{"n_layer": 13, "d_mlp": 3072, "norm_place": "pre", "positions": "rope", "init_std_up": 0.0158, "init_std_down": 0.0, "lr_head": 0.015, "final_lr_fraction": 0.0, "seq_len": 1024, "doc_mask": true}
Each number is 500 + 25 x the weight over its row's rms, rounded and kept within 0 to 999. Layers, rows and columns count from 0. Numbers have three digits each. The size before them is the row's rms in percent of the matrix's.

# down: layer 8 MLP down (transposed), 3072x768, rms 0.0339, rows 2944-2970, columns 0-255
# up: layer 8 MLP up, 3072x768, rms 0.0675, rows 2945-2971, columns 0-255
down2944 100:517519484489517502499474509474475509511441491503536497508495521496502488524410475498509504537473517529496494514487455512510511431453495492512462466506490502508494460513549466488511473492531498519501552533485509476503492520470530543510506531499495508510532459505460552543502542513513500480528506559507532534517498501485528517495472543498472505476480538486450530544495498494506486500483508492510499488510520476514489546510507479459520463507506501463529444534529527485478469470536485470487474539553496527511507488493489511488488480509499452504480505486466530500497543464471474513506474504452536465484494525543481509494481516472501490485469484511520550544515477502501522509562532510497460523555485481508513478497497445476485457483564513427467505505454494481535484491506502
up2945 100:493509541507490505498464463511520518515531517495507508505488517516445532489522534490481513456463463524498495500529504519503545486485507537469507491540493480483501514455519502478477513485508514493508491533506533521494512477509481508493499506482519478502477551489520478511478496504524490502456536517487560485516507492498514514473525553514508511498517474481504501458518542533517509452475531503488494486492495491495517506531485498513504540557495503511535478466485521507514507499490496499506532473511493525524508487530512534460509480538500482464496516517447492470491460521543513467486518479496500484526492467525478525532478472456500470500546475475520501525532513508489473504479482462444544474477504451489529493509442510472480473504505470480511476506499481498516484453529479
down2945 098:511497515480526461479520465478573519514461547482501506540474486505500548501534457480487516516477489537481510506478512466484473488485476476465501504530525473501511482478554490489500530528543492507512477529542463498528521515471548511512518489503535486495450483496486521503522504474536490470478496477501546477462484498483477493488513495515495490494546509472493509442518489505562520465505488537461500486468533483508535491539498445479525519443468448484525533499492515503498471502535507514478485540501491491516495483572509539501528489521482524477498478506458518459503459467546496485468502478530518529477513466556477452498484509443500464474509485527526493494510519506485470549491521492478530500500512514533489498495490495489456503467457512510497505489518527494541517532479516
up2946 096:521511443486489467495512483532515500529499551467530512503486483499525445499516476489485513487453475507534483507502508523516509528471492532512457477518471513530520476520525456550457510503511478479518515466509490495487544467520479529547509504511510498502509518487500543536528530521512501490484468516500522494505507510483504439506454527520473547564525509532454488459528515482429480537496506511486497502539473520479491484462526497478510492495521500484500497505470464469502484467530538482514465533478511522513512467475506571526475492529488514488452508530533494505464496499547536515528512510484489514445480507521506499491471476528484511471518535488546506483486482485494503485505526510557499475517478460518489513528502531472483473493495505537471519561518532480476516475500524
down2946 099:471560473480495506487501543510529525479505508471527494493504488518478559516504517502493486486511493556472503471492552576536534526497488495514536492484493480503502466518494491486497523487455467487506531483520519529483510497462493511489502524497501511466481495486495539505499521511539475492449494510487487544493518496548537476506515494527470458492511538515489480483480492465474481478462508544503490493511436472503503466458525473488490479520483471500522493527486508519452526498515558499475465543509513508483529510510537482512489502544505493505510514510517474494497472526514568522531487495528566482534518512473489497491507517484462535484467523516467507510471508479532492510476527514491526501515520529497476476526536537485472517525524493511519459553504503496522496486472500
up2947 096:506490482493491462503481498492483461513442492480484451487505508460531470502523495478528504554529500515501554554468539495513488510530539418518510543516526492493460523493495514506530509500507546505488491476477479540526491545495508528519481487528524488468516502537482520501506500481527489477468508503578501479484509446491489537514499511504491469478516461494504534488490520499515505481515542497526500476525457510488508473483512493524522501554506471516529509469518481480501534494484503517481493474523521522536476445524485474519527488500492490442466455520475545507521518476451508457513543477529503495512506486468518473490455492515511514471488464514515510499528505495495502492517485501528510460500508475517514485488506500460451493515524512511502497535495533467515522482502514
down2947 100:457473492485514497502482525518510532480493494495513509498520516520486501445529498491524474514483522507481515517518478501490521552504503484519482525503480496511503537473542502555480480460488505505478542466501508527545500456484517561507542498517475489445499515490479472459433459482498450517489511489482461493512509488469522537518514515529520503523465496466524464510481521529525496503494465515516463480493522478541444506483504488539533493493530538553495522511492517478545510568499542529509504544491521477526535478479520487522486491489482496515483526489508518541523515483490495470481508470502493525541490494464544543490515528516451511499493491511522497531540503525476493515471480502482517545530544489522523546510517482521483506524538488481496459503524468497494496515499492
up2948 100:515424483475446438531500479531440465492519488476540489509483517462461496500499492487460527535491507553488511515510527488483501503471528490529513514490524545482473469499544459521506516506434467512511493483493493475489512494466506542468489523483532568506517489546511521551510490493470488467488512499480476464534539472537504449532489489527467506502493515489504481492487491482491492545519486534482524517509533500526483517508477516515485435455513497455507489491505461544489529480501509507487507503493491500481526539448544527492532519478514476498513498542538490484513479471530467483494528485538485507493504501523502522487474538488482556480511536522510527454503471490543491473482458503492497499527523517540513531484563510437490502532505487492502518494492488519491486496472482
down2948 090:514524511516460487535541485499503490508434522481498502444494514472478515506538497518524541487509491484476502493463503503481498554527503564456493524491495465451517499473504515490524484527463516514504498480503505499522476506471479484511481521498497466498512498521479498486537484516495495502516536478468491542478474518516522483486566457478503480486501506501513510498486495537492488472498506518504519495522495544510510483488494461517500504504528513513490526532528495494493483491438483530552491489510520515506477468460483555494545546522473428444540512531504507496472510496480495507490479510474472515512544499484520474475502487433520500537473508514498450488496507507523546452482480488455507511498499524510510525550521525563483511486474455520512482463501486515510474434449495
up2949 103:495514534501504528543513511462531486521518541471481482474527504500514467470491463486495512502493491490488502547509496488506460519460479483486493476482528536461517496459492518489544475472479489519519493495540524538496519529523498497457496493491531499485510541502510498524514540518528473537484506487481505509447505513518523456498491456539491504494420481484531476487472463577503505509489521542519503487560524512474523477467488527505506483515517483453495496515498524490482479502469500486508485495529534479533480511484526543495525464483528480465530481482564483539500477553427520497524507499506480505499485491519490482473461522487478502531517557515479520489508524539531500491482490521485480497511452498507563553498497505514461496464484477473467509457504493471489520507518544
down2949 102:451513459519532517531512503500526518501555491533476473496486521518508504521494483467502501521509510520537500460470495480534505465515480497506469536511493503526545502498471535516498492452505507464493473548529500511497489539498509520486495528467477479527433545497526539516481484463524512506536522523482490467492507561476476522497449495526458523518504504503469526495484464510483524493535480505494527471528475495500502486479494473497495496502505513489472472509495500488483526496482491471504490491505515462516500526536515511465499497536479481498515505501492468483478489514503494500524532479484496485504530490511464462530516474485481496497505492483525470443508479491526424506489526474480512492515474521518522544485490507485524528484557474526461498515470544505496463496530523
up2950 101:494509484517515482466468491485513450475570549481494497518526540488518483535508533504513460513485500473547539512495499537484461503510459489492499539477522493516511441498508497507513475523500467491477488485459452463540476529508504483524453547483446466504532517484481490489491507527527497513496449507511480506489499509486463483488512505562515493542493504555502500502503509500501480457552532497502506449453560489508511521499470470488452483504489473516456527507479490455532474491494499504488493472484468467481510513475536492533543533522505529465546487538480515515504501499460455473501543529513484503517513510496464503501496491499507505489470481499480508507498491507531507492511516486510525522465476546518498480539536535507485505481505501478479509486523457506492484449496474
down2950 104:543516505512475486498459498479511505515499488517514479497506507488465507512499514501499481491565556492514510474499486487496461512519482531505511541485499463487516506534514452467453525504513474466482472466501492544448454468488511510520525500503468512497489493501508466510469453533513473470463503481520561463480496533499481499534492515490463530484473490546460483582453545504494518474520507501497538498499526450485504492465477495546508496496497522486513503509483482515504532523494506486460501496479453473507508496530494479480534477514518466462488505521491555460524488472516476503465495461539510491511459508485463547487492567484493427547458509513462519506519531533493500497520505450510513522472455504517536536500536493496519426502491503473502517476474438468503499502527511
up2951 104:462455492505536514498502530504475476485528537504488539509574522546464547502495489464503531497479519487498502546559515507518530513448512496468539461498495518503481478464471467483516520521497527458510480517555489525532481497556478509490497505433512540502489496501489502497522509476521501467496511566474451486473535502542502500513508472531515546536460514514524463501489518444502467527534458481483539494507488486493504472505473529519476509485485482532527448482526485499452440539526499550474480496485543527494504490465515527495501509508445516569493488494504486509509524506482472503498500482502566551431477487482470504467474483531456503504499471492484523512474471499517515515458485443538480491533514480545530498487485443536484498494503503513489479474560524453493481511505459
down2951 097:464516460535497486442457468493533491530538497494513537488532474506500507488491492515509465527517499496494540486499502466521506513476469514527499498458479517498508520506541494504502487488505521507479479490499482494531499533456486493507491516463475487539496544483496444550504537510545495474500492538466462496488500480530503473505464519546498480536492506509512509490476453474516480519510479503524511471509485497504516529492519519492512481511506500535511471465503482506479461494521484515493433511503514470491525502479454468540487536544467490465488485512484528495482499542494489475497531501492508552509516461483554501494498532528510501510476466487512484524497531489495526492471496513522485465544539506497482530515500490527546489501460482493449521480526481481489498537448506
up2952 093:442492504497528452504498521492477492518502480453495484525499486495533479539526545459512501489493503494442503514515497506484499555492483505462480539511544484519516548504462508479529517527509465564464469469495454495462472464506492493497493534481498470544448513499484545528458496485517499457496518500507496490498503508443462492495479526510512518473466540559522517523506542529487499464501484506507489529475545553470495516500479485485472519514519491491453503482506517481500553478495523483509471500505506486557466501522469504499485473492474515520500459495488485534488461507514478560456481494533467480511557496513512483515500472495476536487468527545469491517507507468483506470527495498495514455480451529500485527506504447562492506527529506479502505480429483552503503526510501
down2952 095:506511503478492483498504479545489534530489530471507475465508489540516552450482489455482515499464516502485492508492481505521490499447464489485503512531525494501521556502509522495495522484473486489494527539495474519494492486498532468494504523516495475448510507492543516507521479500496495507505508499506479484505512485481470464514479501483476505485440466523508495517499473505499551506524482504485517492478490455510492505450535529487499482456447523494459509520485500426481515495473500505457492455426498519479517452495502525466531513486542503478543484502497476491492496512505525490475513474504466501502491493488495476509463454511472472524501511528456532493521488515474517464499468507525488526536484522491476519484477517483482478503508505550484521483528500450514499517498473
up2953 100:493485511483496483493483493502569496469480517460502517475476493489514519502511533528515539458473502501499489473528504507504451519480474491504564521492491546503534493529545524530489450488538491527552482544496499489479480497484473517468481520495509493453518468459506527464502502542521516540471492487453505488501514493517458492493511472506501481464502517476524491530491460472493492486452495461484475550485481501491469476482477521498526450503490522498515473475525482491489507496468507476518472543485524494483543469493532476522479496474479463475515527495543498434473533451505542461480481478493547435470498497467517502503506482519478495485526516531519472516505464532473471534479492461538523467528478502529558522503533522496492467490555502489495473496510460492496473490484508
down2953 105:550498516467498529522485475479492501526517503495480492499473505478498476499533475506506509483545515481479442529507545501493451529483467472462478502502490527524537496515496473483479483515524432481545496493482486537493487487491506511536534508492489498498517542488443493536476465461517512557531505495532470510494468503535487509561497469434549511502519529523546475500480431524486545537521489495519516526483515459499511455526507498506520517519492529503492524521511517519554500520504462507498489505514478535473484558524512449511478524496495540517509492548494494461476527520499498492516494493496500514492477521489452512481479511544476519471548527496520505488515490488495490519507488519540515538484519481493499513495501515445473487490522492493514480491510479494452485511511523
up2954 108:504454477509516520480504500497520478500516504475544473543511506485485534465517485479518447483458460496478484503471519517493548520496516510475469540518533508508548485467496498509492497530483534551504523508491522482475468492513523515469503480478498520527516484489515485511508484535506517496456513518475491490511510478462450489484516497490457536485527474461483519504489519502537471534499540502520475484526487522523509518523497491513494455477488412492463493501491506498481483481469492514517511476464514483541542502526508499503438530507495498536466462518463545495512485506470515477509511520459504478491476497517455491474490443488472491453513502486465476526503473492528529539472477542507479460516538501543475489489518490501555522495524473528536456508524537529498500502517459
down2954 103:492482513478544503479526484532438473479490506506459539463484546523474543494512534490548511530488450517507515495467502487457518453486521489509512536478506491458503496528468475489511516500504503461496516493522484536476473502526527492471508485479529448535485512467482539498492529492546549530502526524519536455509537501519458530444523501530484506495491501505484447529474508486490509532503477541504537503495473471474548491461512540493480467473502505521500489510486518498510512500467513444526504488506482481501513482506491550525495449513525530546495510494489502481482540445491519536524504500470484512480521515480476474516494462498485478481495506518482477519498489496516490531476463514512550485549514506512494468453510530563512467478495474509498484468506517491488443500475502
up2955 119:505456484487490561479490529519482518429540488531514480533546461506513489466514480443478479499499434493466495520495514511538490480499509489459513505503488513492490465500460496515499506455567486504469474500480501463494553516512494506453513539487472498496471480552510445489493506477516483521507518496506555447517463482468465513468485484476479517473473510525496502463497492509515508493563531513495523490518528483535508494478497533497518518512530487502479521519497502507526505536466502469480488494482506539493534493513496491523496461460503512556523474494504497497522475514528495489529475486496506531475514484517481510537470473493467486511536494474509498531507504470474507516498525485558504499490556492497504523509512499487497464529468466518515494463485474469477503516513495
down2955 107:459468516493472518500501463537488516509498542525498508518493496508530479456538519496479490500493445472511478487521481530546486483576477525489525498500465532440514496454462512481514516502487485535528492491510504496505503514506496487505483493564522514483513507502508480433437519496515486516476508459515504523497527500451474531458502512486546469469472525552490520500484509479501508493498564482465518485485506507531527532460507537485533491552522511472486531494465546503530521542471515489479510454505478515495512491500543519520514529529502496464473528441481517496449514533543523475505444481481513511523506514539490514486506494485498486519459489513472488528482520470496452518537492510514527510498483504475487534539499504536483499500464510490486448516522511571484524526491491
up2956 095:512502465529484473516526514527522447478471514482543555511564512512515523519512503489504504483477467445520490513500487496526501518519481501505484500463462496467534498488519507479525512499501473477511416514521459456502494453497490534460500530551522528499483480542498532490511457510450502505506520510515535522486524486497546500472523553498521462494531529502547523499493494510511511455488506498492472492505517513472485430524522496513497442519508513445518498471511523483474513509525507492472536487444481515485487461464490502540535510504504537495477500528528527490489454483530504513489481501468506484499478482502467442439490516521490510519521501481507486494527518486443534460502495504460516499522499431500532481520512522509464501487522510501484458481520502514473473497474494
down2956 094:514524479501490504473492529492515472518553518497469540505488473496470537511469484495459548475540473504455508500518505497445508496456532493521450502523528493493498495481523545511499517492494500490486520507511482539495494540496443470474520493572519465506503513498495476476524492527461496531451492520507491473556486529491518480523536528520529462521535506527481476515504490455515482462523491486515468524510513492497536515510496481480500502501577493481495525493500508458482513489515506505534467513501483517463507483507488515517439526505472445497456505496455537494518460496468521516517478495488461510545474490523533509456523541482480476516525497489538517523527488507459443524479532478514512490496502512504459449573514464538520478480461478512524481514524460495479504502525474
up2957 104:518488501492494513495461516488544487518515454508504520448495507513475490487486502481538505480485547587569478498505470459442473471494505500445458548510523525497507489524501509506499495472511475458496536523457513551510516503483464462517543513475486489514558504534528493494502525514505485515553513479500501515529518502540521508510487456520496496496506512511464499480479449508517491532502549505472541500529493462477511505497454502524495504515495552530479505462462522494500462473525445480462507522504480521521471470470498457555502539531520524451476545494517501478497509510477476510539517494489515508460481507533441457545515519486552508502488502499477533517454537516475502478527473522467467498545491513480529430477538452508503514474553530504507471478493460525477502528504553
down2957 103:545482512534525498502498515475464510533500558461483544451483494537488536487538479482503464549533537539493509528519486447501495519460427462452498529500504467557493493452490481510504485513444500503510483478478499491475538452462483506496524480486484512509466490511525500474564498537535489509528491476535470470507550521506512491521506525491462499528508478512479530508501494504539502497453486487466519492480491477507468469504518453517468535505485540500503509476483467516484478540487516436517510495478478492501520498515526513486467513506455485494495481504482509512509472498479490533453531459468525485501448469484489492479521536512480469506507532490513498492485490497489522497522495464474484495477463543496524502512484499536495482473506486455534482491464485462520523492449514
up2958 103:484475513527528513519525454499471479464471531534509482525492524526481536533536479512510543484498502515472509491501517509499541460533483480506539504535516486544500523462522477509514478521527497514481518525486487493529502479467482491511494470489524515520492513486518509497514536454520532504527463513404455482488491485464494467490562517525503515532498505464492474494484486501478480466485474487538534501525501487494493531501430534541488478496538487462476519501558487520464512532466471486480487506511486473461466490498473520490492470486498466453514509456481515525520477512441445541507457527557508506487524493503500523506472481491524502492520502504497507538497495510542495470462546527473502502499519476457497527492465491521509508488484550527500526507504440484538481474457466
down2958 095:485497458449498451539500503449526444530515496486509498463459497440459477516506474505525482463485477446525474476517526481496495508505489498514459440494561475516472516504513506485504520522493486468556455511505518499502501458530520569462479483487481512490514510494464471486495498505520500523555509528460497516472546497472530504521556552494485445499457487508500533535535509525512511504523461501452516506502485509506518507499469506512541515537540494491459464494519527472492497531454459486515491526506487485491512538464520494543552513514502491491490464525455478486522508461472492498522486511548527506497503509501516507503512535482495444503510487510498513510491478497516461479488546492479491458533504515538506472484505500515486474475479521531556554443518518489458517480465476
up2959 102:533510493478537490476508522479500502477503502470495481491489486513473476491519441498467465512466491518517456499528523505441501491465514531510465495473508503519466526521493500505526459527520531490495486481491486525485506516512484522468498494489511503510512509486491537460508546519493482482470505477490465457508524513499507439497515472505531489477548477485498451516468505547492505447505498523523500512483502536503532500493484484476491490490495536488472478457487539534507491483490524500495453503505507535496519480517552474473467561481543504502448451492469506511492468588504502505458494471443554472514511463491500456477510548484510525486508479543494467517484471553508515551518473505500473483489488505500498443524490466506501512479518496480471514525481517507522515509556472
down2959 100:467517478485502475518460524480473462535510491500500487491522524515485521501456464486507533486514512507469466526503486481491545506489522507499474465514469532517509489504502506488508532495516514497539506464511485444457497516495516474481459480500504529530518564461523530473504451496544481533474528504520487470494491504467521512540506525526533505510483514552480487509491500504486527517462497469511512522489502494496484499495532467464520550496494510500517526538504508465535471486525511520510439498512518478515512504564491527479551547457566542513516497487474481455485552488466552513563519494527529506544505508515516480540500524460495511516470491513540493486517535511490524513477513507487505469496485514525477501504514479467525505448494498492479498467497496460540483484489449
up2960 094:481519492515458503477505476493505450468522528516493510475472530475549475541530510520545476537489519482547521524492515529491521519484535471487497474520496467525493540510472510534455512526497542467519486539487501499510538520485480434495458507510486515511529474517491530534474527506520545465432477490512510535491582471515503502497474525516522525447495470484460505517490526533507498508508517530491521469449491531479462523474518511496489555511501476553477481519541511471559501501493471563499433481535489502430509531512492503550526499501519531521499487466533505501503457538482486477524461483482510488500495507506509475513522492514489505474494484497493442502527479522518475522475482493494517504486503493505477472554517497496521462506424489472475508496520508500524513467510491
down2960 090:524509499532528578511537486466507486467473543498440499485475494498507474499544505504496516527517508483504503488542480439471498494457541475480478513526515482508486475513521502556522522488496517491537490470516477499517480511494503495538502434482507469515534496507515564490506505473519539499505511506534482518508476525502510469522500527476490529493466502497496458523517503484480516491494546462531511499493467482477491515541503482472500480519518501506495523465528483535511556486537530483545509566536493500491476531510486479484512500477554563514481529482425485533492524524477553523478501498493516495479525515491539507487455514506542473493494491483482459475510516530486515478524456483495481489522439514487511506496476539511473470483479530475455478518545505484475492491511503
up2961 101:496473518514486552489493430542478549481536535434470448466459496520543450504543527469529438486468497513524503456453487464526511504520491488518484536513502533523552461481480507497476478542459468529479545513499470460511489481512474536506478559495485533540487508519514482512507483480489508470496516489493495518511498528493490490499463442516467483499492460485513513494488486530508514524461498463490501471523492519545522508476481495463499506534499530488485512495531499506483497454472524510479520493445486494518488478462534470504512536506486509476503474484478535467467493499511483507496552454532494446576465466455504495477503492488476488484454494559505503495486530495507483483476511507532503488513512501539509475530529471516513552504501551475518527525468513514545547490483494
down2961 105:494527504501509466500523485483536501483529466475470481497516542547450460471531485457541463488471476466529528513505470525491464525492458439488511466533521450457510501495467495526495526496482500470512535495504508518523539489522512504517544515485541531482470531541509488556522489462475502502516458501479492519505496501525488460484467473514486492455520496491519473464499531503483509470529449527526508528548457497456483509512490486515433479456502432478528476486502529489504481475498501563516500491479451550471495521492511496509537453486482502506497478496504470513459506479544467482523522504512461511498532509523486491512463465492507506474530447508483491472506516507489524487459470507514472473516492492512498496491477513491535490532513503473494507475501469483510530510501497
up2962 097:465504523541502496452463508514475518503497539504521453534497492498466458518547487524525511488514529494491521493468509509516505468482485493562454520527494513521483511501481476479490510496513556455499513463514487515495534480523511500515478498476550480503484512451529497552565492468528500519488534512524495500517457527499473468520498499543503532519476470522514491489486490459493471539480507502497507521484479524551503489505497468485525570507461535513538487503524520484493480506519508484481508496505509502536478508511500541547496512511483489507480479492527435524479484492484487478489494505487488492447521477551542493504475516475542477476537464480461505522521502506464479526494501478554497451455472496530491515504552516502459454465508528501555506481467524450531483504496443
down2962 100:483549541507503477507562493483508508543506489555547458491492490505495527454530485527535491517510505488510477529537502509462482496514494492486497508505525478507541521561522496472508506545505486512502491495504477490564486504539462495513502492506473518524498473518486513494488482531522515525513500497456530496534494499499489510496523520480510511523484479507512488495519490506520508487464524530453501538467532487482472549493495474429498478527529536505472502489492510448546491510472488499497469433525481520494494475459490541497532509471489506463457522495504479521512511476456501515504485530469500529504472479510478498499505488488480520467504512469478493516500520507474493439475493531523510507544499517436495530510469500556535539496496524530485471524484519510544511549471470
up2963 106:511490517493499472435517539482474500521499482494531534485530520497488508523545484517481512535483484482516481483465543511519495518484488474491485481461469516506473496534498494506491509465535509457497490476524527562503506505519516480500504484507506482504511519463495476492476486482500479469519459546497490466481499496486517477526499461522446492490512505510487543492504488500467510517501496519453552565519503523505496488523496514486465464524545505544505480460491504456516551487490506542533487496509520522479500525508498542519522482468444513504484524536523500496513539490521506498497481536475509499500481461515505490463516492509527515472493520515497562492457411539493521485490477515519471539541515494509500469510510499478499484495508503452467525496500504536500484528526463
down2963 104:516470455467513492471487503473499491488497472498487500480526513510506468464538509510479504478531486479493512492524470519508524440504500491471513496472512499526476532528487497519483509474481479488502453477513525518492494483469494488518537513514470508529505452511472475494508498512512475490488454523491452514501509466476480501533481473494491471487521533537526494492514469509508514531488546481489536518509530516518521510498505514489480450504549515472511538519520506480529552480502523480485499462518478491540485521479467485521523524520502494470538507477481508488488504485486525493548519546519542501478503485491449513449474515427521527491461499464460527491470528547518523477487503486475542452467567504495492489503509477478511515501530520509467462484539519517552487528532493
up2964 103:455509482466476509500460481454520499513517507491485486472489542533507465550531508490504520497477486519522489506445527535514473523447492514493526471502473471496482474500509493492470460509520533504511519442448538521532546519510529487456443480504538477551472527498533474520476505502488484498520488526562542474533462490497465503521503508489476498477489452537484521462489495504563499543453497507493492507527503485529527529519507501471514517476492519535529514469519501484507478499527488465535498496476465504470543461519527489479493511507500485487470538498501517489503496512500537504475455494505474494491506501497501508567539516497490503520540491546494522523513519478519510523464498506485493476452504493464476497472500481506486501519480556506476465522552508495538496502491535
down2964 104:498508471480562511496504485470527523481462500497434533508509531473500445496557509472529514530477496491485490516499530506505488479548502525461452487502524467465496482443531499513479527521515505582496541479494520512485490508493483540497503515466482478527452493513471504471488513501484536517492525464493512536489499514485510499487485506515486480510515463526513523493433515516508524533458531487512450524497497507507553512503505523507471521467515501478500455520471514476454525493489515523499537524472465520504508505541479487514533476540482469495494527512522484488502487497487479480520484500477502490442519543514502531480512515555523466496501531507522501513493475512489556507490458513484460480503488480494524459528487481498465494508521482537494515504508536515465524501468507
up2965 103:487483483484491491492435538495491495490523489489444458508490478484511469522473501499543522478467494493514493525487523503507520484494500482508508503508485538456467474504509543539512488497492474528468499513515492486529557500491516467499481518463525518538477538526529486511483545478503475510487481535543473489520492492520530506510505465515497511504508477499515539509468509472510521495509453501545481531486479498504530484486514529499471516488482510519466514483493526523503489506519521491469490515448487532520491484470515497505506552452473481535455507534464510502447497499491480475476474488495495488443475456490482525527490541493538536486480477524514491535524483454488443487505501513540479520502465519504515475493578440487507473504472534476452463487513483555447483536452514
down2965 103:453509466491509487529462513462490425560466495524502471472498489506537492504499529501532541493483502521458469484506570498521502517493505520470493505475520496476472477523521490550506493537479498526519496481505459478552454505501521431466523480505497499474489532513468512522464511471490495501498473518522535530470520489512502474534537512486516519536469513472494498528562481483491512506523479466532501509487517489506534483482510484519493549514512514515468500536467520501520476528492520481498499455498484442511517480507452465470473538502536473482475499493448533511506501466497491484503468485490531516502508494483485531495526482512502524522516485460541527529473490538511531493519461510491465486551504504482507515497553491476500445465509500509499507464529502513498492492491520
up2966 102:513529440532439453487525508474542501453479484508513503470507463494508484509479499465514524474461479483500500489534516473536521452562507518484488518490529508486453497502492536483505472460542528486525513489489519498510454511487476481501486523515502489496478486497498489538520468497486484506479502513498491486472510509542532465476481488494535493473526499508510498493507496503489529455519486510475460493484562493500467501471482492492516491497486463506504464587551493498498479454491526532488518485484546525500491518498495509541512450495518524454530481499540515487521514481481476492480487514515544531513507504505503527511501480496509508514470523471503524513511456506526463470508502497465474538484509428479434474472476536499496497512460487504534497532492498491526524483507499
down2966 105:534477495484513501492464481506470541470540498517500542543501510508528481469498495466510504519516490469486476525456530502469503484490518471504506553470495488483490494550498464510488450477484496480485525467477532505491531483543501484527500519478490473501450517480502508479499532511496510521468460472449540504512485498492508501474476485454462553483509536509515500484484537508514483489538494532500476480506512496499527537477443467551497513459480463483475507532499478497517508513467467496483534434530504486493479479512478498527521493482530496473507473466522529511518502489440523463467469504476475472494473495527446491517475499472492533521493499507460504513497481511460479486548529572547530539527489476510496474484493486499510504487547502497503423512457526507505498498505541
up2967 087:487511533516523483493441485504533499489481543488527493473472535513520511488524498445492486512518526487482513473491456535519443476512477529487501502546479512509502513468510496559505481516499555510510536485497521510482510510490531550586512492568515508458503486518493541497526509514465485518479511508488521498464502510455528526530528472524486477509491460427524485491510514514455525499460551542493496467533489515479512448474475500504483535507502494503471513486474538485467507509520526507505500496470536451551489473483507460468499571438536481485500508530494530496520485521491509516501524506483498502489518520484502454498505519482487503493486473523489521480498505475525518464510512488529491510544455509474479495562493525509562525476533531506531527488467501503481525504472529
down2967 097:493456484494490504502540516508487488528532505509470529530529513482514491506472497484520471494565479503468492534511478518506517516498494522563463463553508514486538515469547484466496528488495476553518527486487516534501527501488511525488505511503470512474487484552487497485497478510503462476461513478458534477496465496534519506517518512483511441479506521496475481500541481488508532508505501488455544492499548498516521507517532489482512462524507468500486484526533508501501493539487532498506526483523515522479506479504489468541484497494495464485521513447503529548481497465492482496507520510536505515548522458515500507476482512510529509502453488500510525476487478476469480441520533457534558510466491482459469463497490499504516515461496488472529491468493504533544510464505493
up2968 109:525495500542497519508512465515489522548530505512473542492467481564507511493492513478557473494470502487504469484491540458449501492494507500509486459493515560494510536495508482487487476488522496502483508511524519513475478477519489491475531505465541506494483525508539453493530540476566489466526505480518508469497531480470491546494509485480503465470449478495566515475523499496505489485466519522465553483495515487518493525533530503488504504513532490490518476518493448532510488512465520526465480524439522492492522502544474521466489473479473478521522500469523474529487547482485505463509510512497519494519528438509523514480508572518508439575533519491500496483531487479517496512488503501496458479511490546512490505509497540514518467492533489483482474527519490497535465441473471
down2968 104:518528546501503479497516509508496502489517579487531497511456542480519485488494488509488484485494434492464539460503517535453500486486469482470483432456511506513509503486509441501508489517528491508496533511528475514468489488509538484479487492493503577503490480520491477486504486480514481496505476466517520532553511493492478514545479502516471514454507492539540510499479513532501533528502510515518502492510493491511485517505485504488505528536459501499491477494482517508512450448503478489506477475483522508520506475513502441468486503500505476520490541465528513479444534480464526491510513468520511493477499541519505554492525523496526506503504516525491500476520523503443513484509536465525501472533505494475479509472490477473470466528531501492486500496529480495510503514479540
up2969 102:499466478482505506512503494498492527533437516478483526505523497542493501509525508486555503506469516462486467442503510503513503528506508522522456506488519491479499512482484547492512517510504487474487513493471516515523465519533482482463491490458538516476503488459462482472485505527492499495499498489474495531508487534524505469499503493477469498545502504497502549529503517513480472493499486464560505534491553446494474479485496491448503513512506538490493502477462503484528525490484482521479476504474510509486484481474507483488501504504497476510488516505462563528485559478511501501519509473526504504522510464497530498507521503526527513440466465539534516482474498518497524498516514541476498556522470503472489483503475471493527460463506462483525440509559468508469536500498489
down2969 099:516459459468493494488505482461496486525500516526479542493553488497483479531475509470571507495495522522524470512499525513524521501514514545507492504490490493475514480460514550540441504500482483520490544515478500510512483501514508502483516458487535505499548474504490503457461484493509539502514508478539488504506515498476501478523524556495496463554500504496498512499533516514430511502509491488501476483473509515470493530533576504453548506486467495502497522491496506481485516477489505496481485490483475495499502519526504493444490474515489477487494502510512482543498519460508575541481450479545496564540475537486536516450477478428479522503505495478524559535498524464487471520531476499491485499495482472498441512534497480481500488545471480488490439488512486524511514501520494
up2970 099:487449482497493503527482459519452489492553508543478492506502517511484510535490489544490512518503511527516531477534524490499494514482545528496474529526495477524526475552532518452512522506476496456485533480480476509526473510513464500485526519497509519517493487510521542476506478551528487523509525488513525481496518554556533494529483517529470473460492496505511506482506517561493510501446528495452497527484477511508510539476506532522450500524507504505497497495503541470480490520492463470509503506517518528500538448505543456518499496473458466478516513510490525502485528493489535519529472511565470475504508503470479488475519469485523498462508468492494527484512523483498510532469468492515522485513468482517475469534535510493566466495491506504503522502559515451510518458534508
down2970 101:488486471547542479483510487484494443515489458467462481450500503498499500507513521471501500516518542473537492503528453472532509510509533472503509489516484513484526494515508521521466538519473479506488493528519491476464469486520502474507503471485523531506480496466530502512446512508494500491463492480537465482506510477516537527491507498476553444505484501493464515512470484487515524507542493503497463488469482578461509503478531497475450493504524517514502499534493511505457501513515548524476498476525513502495491491452529478457488498501499440498522520523509484504441508466443466521470431563518516524500515534502443521489499484461506486524485536480520480484515532496455467518494508505508493473458503504506497493508509505512489515459526502510519470478534540513459514481485524
up2971 101:508504504488495497506480525518472524463499557507544530439499546508526505528473549479527491505504534546513501490530528480504546534476492496495490483562519505531503482500484512533529504476512506492491511492519491500467514516485519444507479523483488509481542493492458501518535443491522508482471484503503504488494598497456488515457457474486494487503503519532452532529516519510529466516498518512493454503505496480497526452478506512473468458513527531469517525455497502505473526482490478545496428516442508470488520499531504473542445478494488437462471509492449505478436472538511504494516502513480502497475515499502492495515456518505491491496474512503525446526526516506475493537515531496529489465488491500506502492476516520482507479483489473501503506498522490529513509451461478